From a checkpoint of a small transformer trained on Wikipedia.
Architecture: rotary positions, no biases in attention or MLP, untied embeddings.
Each number is 128 + 32 x the weight over its row's rms, rounded and kept within 0 to 255. Layers, rows and columns count from 0. Numbers have three digits each. The size before them is the row's rms in percent of the matrix's.

# o: layer 11 attention output (transposed), 384x384, rms 0.086, rows 354-383, columns 256-383
# v: layer 11 attention value, 384x384, rms 0.0948, rows 355-383, columns 256-383
# gate: layer 11 MLP gate, 1024x384, rms 0.0938, rows 0-15, columns 256-383
# up: layer 11 MLP up, 1024x384, rms 0.0963, rows 0-14, columns 256-383
# down: layer 11 MLP down (transposed), 1024x384, rms 0.0885, rows 0-14, columns 256-383
o354 104:139054090097177085157150141170121185140132116139155094096186097111124191189145082132118199115191129081157123106147147127130121132123048112139122105109165163141103168155046136124105181088181086121106178077141121105123139107128105147152117107121116155080170124063134158163151116125168099059149151099101131156119141148138116118203130150067124183162181062121094143113166154174121103193156
v355 102:098159126143082101088124053123125200124130116158189084169056126126130147077153157093119098131104143149183115125107127149136136097112217163169137120127107140139113115141168160118134142124141153150180090145142143131125145093127109118107111128136110100125148128168101137188172124115147080109121134093168142108164076129154126113146073167114154120123140153200066199189126091159179110129162
o355 097:129155189132096141102081116081193207137153160122149141147163139139142092147115056155111099148151116121097163084140142146138095085138076082100108098160063112199143150119163149149120136078101149090112109148089134110124134112179122079081116065126148119085122141091159151116118153170091125071147162133122128174168139103170199126135060102095146085120138132109126110148127147118121087134093
v356 089:122182080141146167142145130137172117172127123130118161126088149116107173117065147177154115102076155111181157138098212175157146164184074127142139101137156134135093159138173125146181183121108108075061091099164139097093152170140112086114159098137147108104158094188124127073201122157066116110109132106083096133130126169105144198121178112113160082055135118111100146109063088131097125083122
o356 092:142040120126131161113144127104108100154140135094108109129174149117141100069123086118117142177163141208093126135161146140122063132095167181059170136093123189097131065103122092133143125167111113149085140082147145080099099078106082131112101129096085129158103200097128126115086129130093129127128111123118138145106144081142116157194132095191153171105141132151113082100147163111206142156104
v357 122:120087175133128126130135137139089128100113120115185124141074116155150149122082139113195063153167140086118135156101092101122198094180163136099167075152094172138094134159130047151143157124107129116159120183132120121151163137181174111134125067144132145157152124136099208139119118119120151142131148171188128092145103077160124131145098100127135138132142135120085160162141154122183112123106
o357 106:131113121122158123181098110129133133103146176105107125120107134160096086136129118076095124119103124118161110076104166090203073115123097087190111101145160099125128171120116146101106104124141132146114090124137133178105131080128126108144157185144084132128099112132136122184157146077124108178124120158126121114186118115128157209153064145091139173126120108000132148141149096137069086097183
v358 100:053161127158088111139102108209229098092131202145142044123105145187111109100115136127129146153150173180131159139193108153094095111157136145070137165099138125087136134102160184081135160117141078131152143104143129131098097141083163118144077136093160107088136102167134125117136198120165127120225081105146085162134090168169119132098106151132183144101198132066151107119094124093133130129127
o358 100:172075148127154135120093137174135141122170096124167093118118119053117142100110162074137123103094112134102161100123096051182137180090122139124101119099112143122162120125103091126125060095156181136135088118173119131156115144172154185107100082126098114138092142068138166163164118173130108084116137113168188164118140081102157180182084145099112070181094079100154109165114159166135158109100
v359 103:087127139163118137100129089084183062091148132124087128081188155110115122119099160130120112139113138145118173110130154154178118147158061075113152168117192082136168163089133150091145109162123154139110160113154152234054087138090104073144134156078135075145091140097101084066107153185085121154176128094109123165119108152108186141138198136107125111155111165084114062154110062119131123108220
o359 100:151139152089125174149140066097072113154112143122157144114127155113099157123105132123098156122149141155104093120128113158097122162098118133126111116078080134147084149123119146168157136055143107146153224112155106102147197162118094175124104167210127085131146191103187101162131116138179192099152130178122132113062113143105104142130161135155091075148116139145169138134152110167224153151110
v360 097:159117146154203101099142109091134139156107159128216188169124082104083106121176133136083138115122198090193114135152115174147158129130145132139105108138141192110086072110143068137126196107162149086098084106095125091112104076122115199135104137137051150153181125088150152118130126141119132147174135150178147122106152155063156093107115105119144119075094097130110176148142110076124117097125
o360 101:157124134153082108166106108153161230123105148133116228113069138135096100123091084148186135134161137125134106183141156125098171147113156149110130069119120125160107146150090103147126142132153085085073113128178137156134124195162107137169137170073145175146134111159141111120123074107171122141102140110094137128103105097097157164153140112132131096079150109147113172147152122086081123130110
v361 110:140137198127110118141130102141104149123130115113193159129080083179129140098104172123146088129129190119131132127117042079118212106154122156114073111216157147105103137172150047140102165131138120129123105164154152102175165127157140160105091115091164177090145103127063177092101148034132140141127127146166133116173113126112060194120130088109164141127098128134061219146119109113168117122118
o361 111:125127177144134102100166191187134158135133143128091144149081182154125095142112077091151133149112102062167109075150136090109136079131136128168160093139101105146144187142129140114134119083130037087115136145094158161174116080115057202079100144122119164165122108111147159082122132109122122114163128111136111055146169100189108103127113150160111193185131107077085108107153083150107195117109
v362 104:120098151148119113133161140063099111059177156091068117123093121080131099191136136163106091080133113112072087124137141128136108134099106092104117177113108151104141118147137139123161137103069095147127195057131091184142086131135075105111141167151144084182142163110191122086093127124097144130144137111134209123129139116098155080150150080171107094114098133112121125162136115096096133163160
o362 096:107118136138087116100118162081085093118137118121166129114050121138155082137093161106130172096076110149142142185154046132126098110157107155138156126094110144141124109093175107106147141149074102140135148165075114116122119144160117120130111174165173175133137123182203077171064119159139212084101099114149126062083221222123173128063137100154146101133161102067117164084119119141118086099082
v363 100:093099143055112058110121160146124111108116059177150165127128113163109163176100148063122165164095118128135132137131058152061114113102193137178046113160117135176106122143135092166102146139114067105127109083135069060097150079136131150155112072135200149108073132145163105145112133163176110177118104138114126136194157112152105120107121138084154143127098177120168161161073155145185159124108
o363 093:081091168145099128186091154094056131123118161166096085115100146143117185144073104173156100126097114133093126111107124146099184112148114117164148075152106125164117152121109135116149147147064121101122114142212115154055079144129157103169080111160123144145143089143123136109115135142137103198111096124161103148124106134158126093060060100141116118176101142133096137156172102118180125174101
v364 115:137224053141131177110140179071165140109146144154083138173115155097174145213129072130101090123117124123123114116118141096130055155102157101156093164107149098117111096114145188031164099146094076128148101074075086152123117160131115147137155186174157129158121124149174113127114088148083120139163163114111111107102189150103188104139124138074105114031175114137086114122131078133039064180175
o364 106:124135167161134144111135148108098099094145134150146137087095158121111103121145118144136141119176134104138133222114084145052126128169129151084109106163125161150175085161129099176065123225138117134163119084141107093177092113191169050123096169167094123111110149131084122112136148111163182113071164144114089167114083140114116137144160159120145120160148150106124118125140160119184136074083
v365 095:128106135107126121168126146097134109134145124173158096116189096113120156088157139148191118101150141128154127153137110118089129092155156096138127125085085171179115113129134099139105208110101133147087147168087111111124087128099146040160139137121141138121127113105173121133136142108134118139111094145127128058109127113126121172088070091191135163159174094072178168128200155099205132124120
o365 095:075132112140088192037124109142119155114155116117096149115147129155140137109144115149125045115096136098140139106072149130156102152080135179126060174101092180089158160086122156125183070134084146081158072178150126154137084135113077114144138125103162194061157156149098123088121116152179152107122148138154140136072093121135125136147100108080146132090157077137113089139141088112105131083152
v366 117:111092157145065134087152077131106108123069171152161124098109114126152143021215181109144134079124084114156164123123098113135139141143176178115163125116096159085093149142139125139086127137130117148123108163123144114135120103149112100129108076153102105133162121058099178094129119064121106155087117123124133067137150110161119169157087172135131112146108137190132162097155123126127117124124
o366 107:110135103159092073164148115128130122058143125149199117132127116153150163165135114153044120117117100113120132063106149038128054103120148158135092193123146098126170117175084111093147113076139112180175104105151130118057180133141108148117113147104160104092109155186155128125105097134087143095122101166127117133070131073117117090160141108147151152157161082178140082146153104118159094105143
v367 098:078098117110125148123113120104126105167146064127147091106080094101077123153147104105124136150182116085106134180069134117099121088104133054135165100138163139181099111089053112171124118114138173133144099111136097131097136175132148113169146125142115142105137177170115094162116066224124193129088130161168131092140067162160132115167137161120142152103070180090143106161169172125136097124114
o367 097:168136178162184126156200110199097084034089151148100176118085130119124150166153103088106095087127117136105130102148134154143087103081092125140107105064117169126093108109124129109123073043151083094168155140151112166150096117108186129154125074149145107129096079118076130124113188129110121180166174102126179138159139115132138151124106157101135161183114131085132117076140157131161126089122
v368 088:158102133160083146107142104153174111111155153143118142103181107187078094116093133140122123129087147102102122111141049071141155193136102161111111139059153152124096086149101114207132189108140061155072152181123123084152129089104152160108117133102167199151147150099076098107135183044147109085137112116112105184141196221183081131079105073126166152115141127088123097090118150124131114124103
o368 087:116127121117154042088111146087188151223153165061196177144109132117137133117122127159189105165109161147190140106098061080138181107197210131151181108149116127091140141156095095083103135067167154139121158117063097094086131159095104140126150137102110120120126140120025142132121116102113112141150165149091090050115122083169120156127126084107126104130077141153143155083079113171143182168168
v369 100:099104111141156148148101112077132100052117115142071113112129141117122157133021095099146079121158135128108173137163146118056093146182141109086096128200163120169161113115162159122133109149110114131146149131135136134128145163067155150109124146157129123141119154146178107136137135151129129117184137109124092156143121124069136230078114144085132132087151162118142121140095092166143206147142
o369 098:129080139112109133091202119093113090130043174117124129146117128115116131165130166064092042119153130131169157124117114146141123127145036127169075098102126130096105149070129112139185181072060105197128136131157132098106123096174142073094135106112112121172134139087201112118124144126099098081141097130162177141126151171151126072130165141131128046128101110099050145134189131137111148075136
v370 091:113189126128086149120130137103120128093143068103204112153088040133112195132161224137145175066125128115105155138084158146106133153090161132129130027154087186154089066115152141125114110134147130148159113101164161077157103169147108096170136107102114134108153114081165125141154123131143072138098161176099189080095113113125074146184144102112184153147155102133083157129090093115128111194100
o370 098:104154104129128112119053157069135136153149134062129188100147120088125144134153119123089098107114075139138144139125135154100152244076083161232176145139135153094180136152185073148167118213129096095130137049122126158082127136122129162074171145122058149135130153099148100164140112127142145139158185135079113125182080145099176159131096174146091157106181157118096133099113152108106167165110
v371 106:152126120091130126170101163124114133118192140104073140128139160115111101179115128101102148135134157149075154118151176185129090142157095145134138134130120065168107080132160160090101120104178105075081135085142131150085088049084132178158095170108095148140138159129145139088132110140104097122175104092066134138171179137091123111134094104120112119095096110053119105121128090132099162083122
o371 097:140208152124139125115101155174198098101055080135098046109129118062145155135136119155126103128153162229102126119128087191122200089104145108125169156124159048143127147095126135196081181125061108143140142116143139078101164114150099050128065108117152097163138123218126074095162134167169161112111152130129174132102116127148129154107099087152087126132144104147114158166151131132158172061118
v372 102:060152155161129088104135133108107116111127155150187127118111148120087071205172130132149120147081137117158103099115126153194102150126120146191114095150129153151082099122142134163129135082091113122078101181082132131108050126107078156075081133140129155157115093125161129133127111144141143126113158086130088147143135131073149125136108124113106114046145101103146075077142118105111123115138
o372 100:095104106161148159170101098154134129080117146130066136051133172185095106119145169111045078125161135103105138145102121121085114152130112170143158105104108066076077075107074174180113139127164148167170113111148133104157090146106148121081159111134088124131137122144084127114135099132112121137102061151129174163123113130190094134136090102137119139109160143119149150126097111082101095126105
v373 105:133131118111127202128173135079162140116085131139106143106123145090107138128140154150145154063118079113139084146075116127139103109145118134195137114114125148224127082115076125135138111111110146148098138121113188157132162072123128169076133199108133146136115092117108129144165129174088144131098159154123125129104145157106158162149143109112099093108099101222138102141107118112127131091173
o373 101:080140128142114135087118139155093081152073156121132177094089097184114126116095138154132146077168116074130178165079058126093154163138067135112110134142105133152103188128127142167104130114144150092178167107127121133153130158119099086082087165130145160099091085136117125123138109123124126087173091143148163146107159150108157095140095120091045137124204202153166115164136173137145132148130
v374 097:105147134144147107121146105141135181192143143130148195156137133161123180089140112164104165125076155151126173158111137128146087184111148083100140099113129094143147160099092135154045129130093102088123141121134111158048163096120144120143161084221134119179121098166084108145111134169100161154100173107105154067098158164064155123121194182118139121117086193136154112165176179149178085078092
o374 097:155102124143108097070077162172094130053106098146135105193147171094125123137094177108173097136155134126101126169120162148130159137096122101130141093086151096142164071091055100083102131115089130143051132165167150101141141117063111126173068162133152128154161122122136102163110127121114122174167095142165157165083119160114078138082190115148065126103110116169129088181123188180082130147099
v375 103:077127196124150145168192141103098133129058134142123169128134091068161069139101182100188137110080098036117109095111157125159094109128104142117150114150088153178159144139117159110150119114128113102154136165150097171087118083127173088148139090106132137152175148129123123125157098125125078119106084117124144134066082131138100126095156094147056118125089126116117133176141073212107181115069
o375 097:107144100087106135166099119095136083147133164133180130170113143202090119114095167131107095183169145167116102121144123128124108135138152115159140115148158117137162154116174119136130065155132108129129089101130158093120103127116115107115106135208125087090117180150135073142132156093121134108093163095091109155076195144077133106035103102178153079139127090092119175113149161191061102147173
v376 094:174010135122144178058169137110121093170133134105136168128136126095112149129116143067150111084126116139164155142148144114090192124123147051089145109174090090186094160119152157091165166082128147129116115155119098144069144088153154129149161127141100104146142150125085116175139100134158161111139140111123144088119084116106113116140116102075157150137127125140113141130125155167163093136133
o376 098:134163163206086119154134101111135179133141133111183149162135144117137223172111112064153123092131132149104162161098148101154140125155151091091127152074057130084114131118147105120124140156147117119098117126088114153079120145143133089125103153118072129130122138121147110106074166153142131101072065128193138134137139159156183096071147147021073208152100131089069109121161093158064107145121
v377 107:142122194152084108103173105161171100115116132150150165170145113184093157082098106117081111125112145162155120149106084090116188160169073141139111104138096139120150150071184102168124134154125060132100094141164126067129154098152123125110120129118139106050142070128159105096140159145114093071152173137114111151142122142150109147165120138083174188122116090160145128167127109145192120070078
o377 099:150135114109175147098091142118198116093059135138107116127188090165182136106114068089180120110104144132115154147135156095124120121160087150171140135136092132157077094121139126109081111156165171137085068105170145148129104139134129202088135050173122123151131088061100152157158093131143127169122090121124156073162134106101129117151120184180151093177138101147174145140151074125135191146176
v378 095:150128134141089233071077088124138101096144102052131158093085056149149119098153138166180118079148169139138083148128083154185233110192150145084168165150108128122120164115129129142178134121133133106076132112167159163118138104162116141128151132167092105101127112092104139129088135148106180104100167139166140108154120112136108105130131121147130106137082122126136110143152133094137059096138
o378 100:138090124186098132134160116178150124093176173149165144120091104098108104159167149067132134168160093084168101108125123082143077126130154126124120111081122119179100109145101127098128131042129121110087146116102132206129148089139078108161097128119153139148142103165131139184135118166089094123174100118059054078117163145110149150061152126121110089148144123109121100171128117210111170167089
v379 101:143099118093159112135200151103064175147093112160139125125093156139125160157168127114139175134178070085151155123126177083115122106190135105131118110161150143162091169132058050158071121104045137166181083172142106163095098128170064133100121118114112150142163170107109136163091074130103193129072112152149169111124062168112108173152165113087086167185099122190189125153188144081166105165111
o379 104:099144074145160174162109102086064135119114103079150130099067133156110108160138066120119137139119145107116136128168154075072125141116101137155149145144213124092112204139109153071153124143168100168101140150169169084128146207080148112189143108130180152105140118159169171128158192139147171126130120133118151174100182068068134117097145121110067059163137086069096114130131088131136112095123
v380 098:147121153117089136141156172142132103138145111126143148145169116121108169109125180111122126142117104135151095124117053080158156125133133109132156090068074153158139103126178123122148175100119156106089115118149154104165140135122091095201098097083137116096120093116087083096133115142141094086083205126081148130083155136143046192142126118130087116114136145171112112106162105113113146118132
o380 095:083103198133126138141167123110145167107151125147092163170088136073114105142097104178117097135126126086087175120154176178138160124098141096095108140155076171134102156127122128122117114194165124155081125153091099103155120114105097154115097184179158126127078169078142115073102136122154123130127098147105163106129136125024131078130102130159157205090146122166188098119172069181169118134138
v381 097:094138094161163130128123172149119091120131158145071170148140114096122151157117139137130115140088115155078119077122167122119106165181106086160086191142118151110104097108135144135097169082104115074130152086139091127079120110115070109098118148159153120126178165115163090078089155114126088127183141098109123110096167126146145139099099136163129073039136134118158136127147137141114109145145
o381 101:144126168149122158115158117059120099100152147096113079117122110180152114171107084042166123085074137149115161169142187121197127132118177057121185120104140163116139119131123060105140155098119095134104114134175076117131135150183149139184139120112079098158153080094116138114164120154118120146060061151122118085111153187086098123110119090161106093161114162131106095127192187119140148093169
v382 105:160121109055164129154114134151148132129165152181057092115143121159136128153137091088171117127131123156150072161141072131083143107109157133165185107102109178110125106087146140170083134188170122168144161131113133090222158130201197119182129117133130099094123102190117136080138179123193069133132087155147121181192128082153145114080133138113163090157150128130155134188151118113106148106076
o382 102:091159086033136123089123157111135122116144108114110122128156083135146162107147048107095068139094094108115100141137120068092083093128112076126171136161135188139151148160163074084145140171113119165162130164136136104101082127109103142081152127067109175108135179132096112131143100146136152211138139101195104127104092177113151145080090084145132117116117078152168122155146096107192106162131
v383 089:103167136166165110170095126130093111121166089112149101129053105135110127112148121149127089133188124109110137121075151139111167062131153169107166116142126092163139097110124109118145139177144171138148049165154093155179157131091102106146118145120104085073136094093186167126101075103124112111093099122131152181127113055138102116091139082102099135173173111133091143202141114180113078143110
o383 089:128153109089133165125144158077106166084155120143152143145212114149085145126162091158132105079155128064099118110084132208164110205060098117118138139125135084158160135121123133139146115095046125180121160091132143144134172110135118119179156097118179127097115193055085115139139139128093102109178144143109145106192138144154115129146144147138124127096148146157132149107131147105088152141120
gate0 102:145180114124128101034082134127085097186078140099134126103181115120099098117116154180136128193149180092193108130154149137149183057142118151106092162129133080130151164132096150083095085102058159147151151138106082100116112126115100126146126140152165121186156151095124137179125108111100112131153155120113089113121077104074192135111115194104101110113112116176130137108148063152104148155153
up0 102:078035078183185082081109105186154143156138118148075133146120127112127148086142127172153084169158164075094118161177127095150130165096080132146083183076188113122146059125141128157148075140126177137126116127163109090161158083073170120198100158131091121097116159113119189128189139104136150124120084065139118120088114107102097133150163121105104182124182176086072063103093144095086090104079
down0 102:112103101200120062094148151137066139142055118130106134119133190118089146169170113160110113078169129116098129093111111076136107188106117095177073076122143072158105064142116100115160095130111103105174130147143140148149149095147065080124140164097158093154112123030140175168122043153128070077199069112140184120117115093146131077126155139166106162140165103116115094123156147142041070158132
gate1 103:222106107119128095126177123029182123105127178126142125150103036156152140132122210157128162115137178126103138188066085117134114084160154138150133156151119137121052117124092128148081138097099139142088173144093106144088134088154059097089086085146143150086148170119118143153159103116131118114138120090188145147023146159051175133113140176146097124137139128120135132180121142111175102220137
up1 103:156097085150137210086143141096073090104086108077136156115140153131094127083131156109146118146123073070117169116159159140144068182106139141135159168073166185120159133121094180101139161143156165112170136204125079089174163190070130184162179159105095134094135124128100165116107100160078098114122138124132076142125107069121161120114124208112081125111165155170147105184131174129114123168093
down1 105:143094146073131174097092127131140169099208125171162095135129087073127149112118125118164085113137090128159121167085107149092119138051124099120105113088168095098169134168129047150164129193141131170121113114100165068149128141106125168145129129150127126104088101119033137024142138048139081116113125096164094137134143139132131163143067167109185101104116143134098129141168171157143130125134
gate2 100:183102097092164182182134173124171132117191137155182115097133122097051121139140088181142126084136172095121151106167135114108066191105126108152133109114133137147113170100119122117169117082138135141085159131059157105107109127122114170106187204135125137043127090103128126117131173103112106109128154102070166142112147062151179129149135156123051129159083116112124170126106185146129143032085
up2 096:119106141120168149163149159096083147133133123141183179140160111105104094120137147172124146122130152103137181113207148086157115148122130119159161134159144116071156143119126141153147149145113114087165161071110150051089137055132151164104179103166162135090086160147137134137125103093129134120125126106148096116121091088117125116190082121165116084146106085090117176110110150107096146119140
down2 097:143183119150134182145083128110186197135115145173168135082124157208128089121161110166093120162121099123169166132125181143127164120155186137168109128085179162119167156111082104122100148114159122103127149055052131131116124105161124109125088127127127098096151130134128099111098171075112143114100181146112168110129104120108159132156175066114160125147116100097130108162101074140136087097084
gate3 097:080098154198131136139127116097157124064188100085137123150183170088142132068127102113145188102143146104096121132119167084082058072105162123166116158084102151137094134103156097149113095115119101138100137096113078088108106083152114102132117104055137162140118121157053175160124096066152168189057110134080131153122104143144157104096126177134174132174131104132122113155095098128106140129122
up3 100:135163114157167123125145111076199147099147132135147184053158134109151129111129122180078116201141063104159083161119165081137160105143119084083090122184107195161140092142169097143138057145112169073132125142118152131137127133021088151135151150088144111144082144101125154103132151133136116117146087129140167131124100141170207131150089155126104128181135186147119131103155143138095166125128
down3 101:126176051147151104107144122121152102112151147135129095113117122150106179068118129175106116099123070166136160116126136168154099176125130156110118182147105130113130151107096214079158082115102124062125100141149079161154151151132058058087203103111142092127113112119188175126123157149119154141167122112139150123171109165083158114113186208131103193094105143155142186155122124157114131130165
gate4 081:160071135131139074179149157143225131150158058157123101123176122101087141150150132105114159150200090148171111058116151099144170111157155103149155092104136182083146064080142132164109103138095114108074141076148128127142122143145183130080069084126134108156128136204146196142171109151079154127118120105120130099100115084130058138111139122080140111085091095109105143083088113146153133093083
up4 079:036095075148172146162108175140173131137125132151105191131111185145145151123142174133149166158105138140097144103153093141099096097126051093152093130106196149103123153080143154123170126069135094168179110133033178157181092160129120103130139212145151144166061150134206209171178160123221143101068133154199126100110121045114150114156170126073058132146092146118140122131118075125152130145109
down4 081:201128102115136173168090068119147129126135150147149164115126126107151143156158106155147177081131155125113123123115123132164043076086098164167143141106142129138170114171158102092184184152103118101157138056125091154186150133071144098183119131120103119169122130157172181094154122162126103109090093103099122138186116121116149075084116094100150151119124121156120100136213085071118135068130
gate5 103:151151071111139092086144097102176116125125123103112066208180143166120193117101163120155143177152151171133102161134099109092135150187140124159111125082137102086164138086126145106152163088159136143149169140073119040107134156095096154139153152064136139095116147190179155126166162152187143191166089131127146099187155112134107062135130150178120142101081123174134172142143096169096146154111
up5 105:092131120188143179135100116138148125142128149107105093133151154121160145135156181120099118164113120147137131172163172096141131128100106131172136219150108117140146110149132138159156102142141165067145073168104196134110102129150196099059181129066084120134081163120074143131105139168158142157123144126117181138115168129104119088173157167128111088133125098118107080123084157121201154138114
down5 105:118096117144141117119099142138062117113128104203080139122124078127152124166199196173106139128201132078122114061144125161118109124138113113239210147132112117108097115102145117094133105173153127143142115094080129200139076165130122143154132097089163159174096142109156097073161164080157120171141119115185128115139153170187160110132056195086078116119091146140140113143138135138126113143131
gate6 109:124173158126094161175205124135103083131119143175109070130087119155127133078164094146117176132180168159190104135165067171130084162114173118112130104182108143141100132138106115077176079078123124143065125150124129109143056147118088096081125100160117125180078112158169114128141140128147130111151097133082130092082153154121115067087118147125116131144150142148142100093133125183114110128062
up6 108:113089142065127151118054114146102155128142125071172127127132132105140105097137104118123115138211117139132153053109060053089089130084126131166113143132131157085111140133183115129120128123130109134226123150135176097091141126095128161174194148150112095078163145093113135188141138128085094113124169172081131111119171082168167089199158105081117161121146114144115121161112174094093059127163
down6 107:091050158101110127166091109114126157135157178114144066145147174091153115084150169107143127141124122136105116150129112183135117142135109129151144109177139119163105102116094146125142128052094155131114134108125179139137170085101099147146155111101069116130103115087125110098109159139199138122131126099149084147097124088141173164125098082138127148121181141127120144170163119158120134144137
gate7 109:137143116109206120155102138100075165079084145104148131132179117117141137150104136138162182108203166092104115111091086129075072133099161103122155176125067134077139127140133128115185120145179143150161130103166140128147134069096140133111153103135132164129114110130145168115116094162147096113149155141121048064149077254167140148124150151151122155121105096082082097104215181148121131121095
up7 105:128139109137178139144111130117093119099163158088142166106131105101165117126119083121135099189124150103127133087141090097068137174082092129117183109124127171077107136130156148090171110123151201199161124112113115132221155126145157080111186099109150105100094100124156146038111081106194172113191141111137045148118104136126081095084128161174139135088103148078081139098074188101156140138085
down7 097:147122146122160139126151134127168106143156131113199143136165093175105173127117064140112162154172135113165153151112154093125172087110121126125144129151127149158171127133171130114113089110164103131060168193170142069126137108106080157144167150129134105108127190160155140085017158093133118150117122104145060158141146108203138085097122086131088132140118101142099081149136141176097134113091
gate8 093:128169136109133136102155172119081107122195163124099136125082140129162127124113131083096141113104185096190117132134209114120110200135085126128122161108171120148144167099182199136125111137144123183122143136088129134148187065131118058143120138082140143152136149110108142101126111105118141083170151226127149126191107131117181141086091174148141102096108133101174088091134122174165151093129
up8 095:204117091117127126101089116116089145107155114123128119112098000135121132150138096154186136111139105100058132077128075095122101149081133119128157108120164157138157091126082169127131122120147079162107109130138150189082100151162128125101164121158126083173076113112123166198134087116143114170082148133151131147118151114158119122147149136082109110119066199143140139112113074122214120096099
down8 096:130140137111123135133156079087121119074106168183150109116146103076123083095110083086080155145070099112134111168098135121143188150099202124066127134093127095164166125115077138129122128121133106160172158117126122140102200142101155115142130087104116143164161152104151102119161172126094178137112093166131204178119136121087120106146150141102128075128119158170113153099098146100137206175169
gate9 083:100174136211207101139132172052130132185072160201104146147076138158111124125159103116109105164108142196134097137153089176198143067066151097097141079120074129124133133155077158130142121132144145156100100104134138099108129086106116101089112158110121141160102138168159160108098143094101073111139086098141146159159127102103145049070153130138192218143163129150120120130119086189098138174129
up9 088:084146133132129126169129150092160138152190204132133115126152118107127108114161140057111167127130124092133055152132113182139165080085096178144114110138102157180114104141169175129163054111112071116116107143145141103110098123141082130110169120100095085178151086140065071100055114110157163142114094031165186142136077102074160076110096096148154207184131080138135139121121122150164128118123
down9 095:091142094130137121206121067142103156162171105140117150103114144121108159144104138098149153132113103097189186139110135081138143087107124139214137167118143097121148158128132143162102135141165158129127115078125133114066159143129080133107092186114094097088172100074136106157142157167124120140119184093130180125132134098181105127094085144097145105182080139096066113149118103126100121089084
gate10 102:152149073103139137138151157126094122195130117082144108114142169136109143190053147134083174100144126134111164138081130096118108130089155121057076129114190131098094128142193171099129092093117112177120063124125117138134157095109112145099082141134154122099166142141095132126128151170105104140109113167146138146071160131146147172067153143095125115097147094067185114167074096124131106136116
up10 103:159118135115166076147199065140096055104146169111149140175168135127054108156112171127116186146083131131069126068155146131109158137133110091162144147118165142115156123137127114132132157115155176133175130197077123156126175117126181099149119100066124153126135138164127103120131097202133133133028137179165112175100110183118154152148106133135170070090072116140105107154119131171068150115150
down10 101:097097137156137151134155127149143092049096149188102090155153123144126115087121111117111136111108233164175114116181097138104063086104126132134130118106129158166144114173080107132142113156130133094118140119148142128162130077163120123157168061101100128083119108090117092111114159120158134129113096156177122156169155154154113152069157189105174122154108140130127107102158129144119155113080
gate11 092:116140146177140081131136133136147180109137136165127059121123121140162132114088092074122154108137107157153182089100174119126133157163166136133078100093160061135086105130114133092125089090087132158123155165088132133053139152116182145176121109156120001115090077104146087199131144134128147092112120151086186088208104158132149094129116103091071174149111135113163118145134118103087108100132
up11 093:103085084114187148144168125172159073138118154097135124130165156183121179149084159141139135172127148195110140154143169121122133134128140119166174159107082158124071110184092178114128204156165090100123184081079172150067099164189102117109127144119154150142142167084158127093142123116131106133072105122080074093077078126119109115158121127128123133156131077107169167153147147131100095134130
down11 099:107070133160200144061132150112132128134152151086095146160127086125093143120150121118196089163106092186174090163123124173165157143145145138141150130130154208105144116102149160088175145121169115166139136112152162141133092145142140177171180101122180154171091062125190140164150132149149129165145115156106152170105088131142130171170059143167158037080104160116137073118149081152104092104103
gate12 104:118133160128089140097104097122111137070120197156159089094112051085146056110153165128092157109097089111090129161117122160109186214138127125085112190109098138158158087156104171145131075116152187143158186113118075111165066159112136068118124105157175161147173116143127124099155106167180139100128086224125131124042146190084095128108128086118126130160125076124168070149074090124119118091121
up12 099:130071166121083109065070054162142099125142157102140108160105093103145153144114185173091145141106047174163165113083074104150149152102103136059143172123138094142126129054111171070135097074093166115111205167093183139132163094178115093147150077143160212088152108103103095168149175149142114144125109150169118134042088110120105170151137145108140083168131118147152095138134125150128105143157
down12 101:069096132146135090166199112164213083101108150108153106120110178119121101129142176109106141126107116166152143068095117100166136161061068185111134171120107084185204154090119090122141154171138090104167138112130179168116137157157110115068142078171118139119120148173148132123159124121206054158142123076157158198086089131162073088133148114116137132114129141146105170186100086117061141132127
gate13 097:140188076194145116121113101120147131070142113102125115136137115083104169147123095135086113171164166132129094152084107155098150121060138083143112092157157143137168069118174074122079112113095122117132069182133138155149121149077107109127156091112128121174116142123159176137192169095146137142107129143174160099142129108123092175149165155083125046140172130098108042114095127060165082128132
up13 098:107083097199148077153176081147175112116086199126108122172085130092126144100122111130147098117113128077104090161147183135093056105134161114098118126089111092132160078122129073105125134129136145130100116129178110119076153115113134081109050103160106103081127131108150115085147096142103128129062110177090147120112124100153102149098114177161129127072138192125151149137068059092124199093153
down13 105:156118206121135099165099082140176075189105134088164096186121193125148110083067127139103153092122125113138102105144134127128124149178107101155135129164176118132107107165149124087126155094178121134120105114100105103132134076175132106095154143169096101097082159106122131086140115120060135062090130136122142116127137108141111113122138133144105151187073128157147118222109116128159124159143
gate14 090:126111126111115101143119162143112142080170157093143158088157123086112131083144099083104194103176155142131136130181136176097075104164137087157178122111082139093139158158130165114133093133144125097104200108128162137200136098118086171120129162069123190140144154105150147128111128144209153140170150139139142164072107117094105037119140136119170164069121093143171157121152110046129120128138
up14 090:147179106087081130116136117125093091159101125099150186184158114122124132123106138148177129096132103082117110124165099163005066120133089150138113151141148121168132134153118054116137136124102182142121147020120104164139128051087137125103130115107093110170147133128150129145123129138134122107154154157097117147102096216132030098150121054130182181122068102128144175088099164151141090140167
down14 097:125131158126100101125144137092112098154114179099094123087093124149114143143192113125196063156119130158126157110124099072163090154132094142142088153126159124110114187147116148135115160111158156140122078122106108125191208134221156156122130105131175191170103145136113056120096148133131109113176108085100120125185130214122105132142179134150128142117128108189092120037118152123115097117153
gate15 104:210207095093097088077168155133132112124178122156119097126169118118089148123149140152120091079166161100087150148057156117180130079094186124074123157135173128159127136113165094146125103139166181126158139133127128097190119141120078085143121122069152144148135157100149089104103071117109111119100065145156116111060158091120080070150124111182060112161085109131146164197154184127128177133126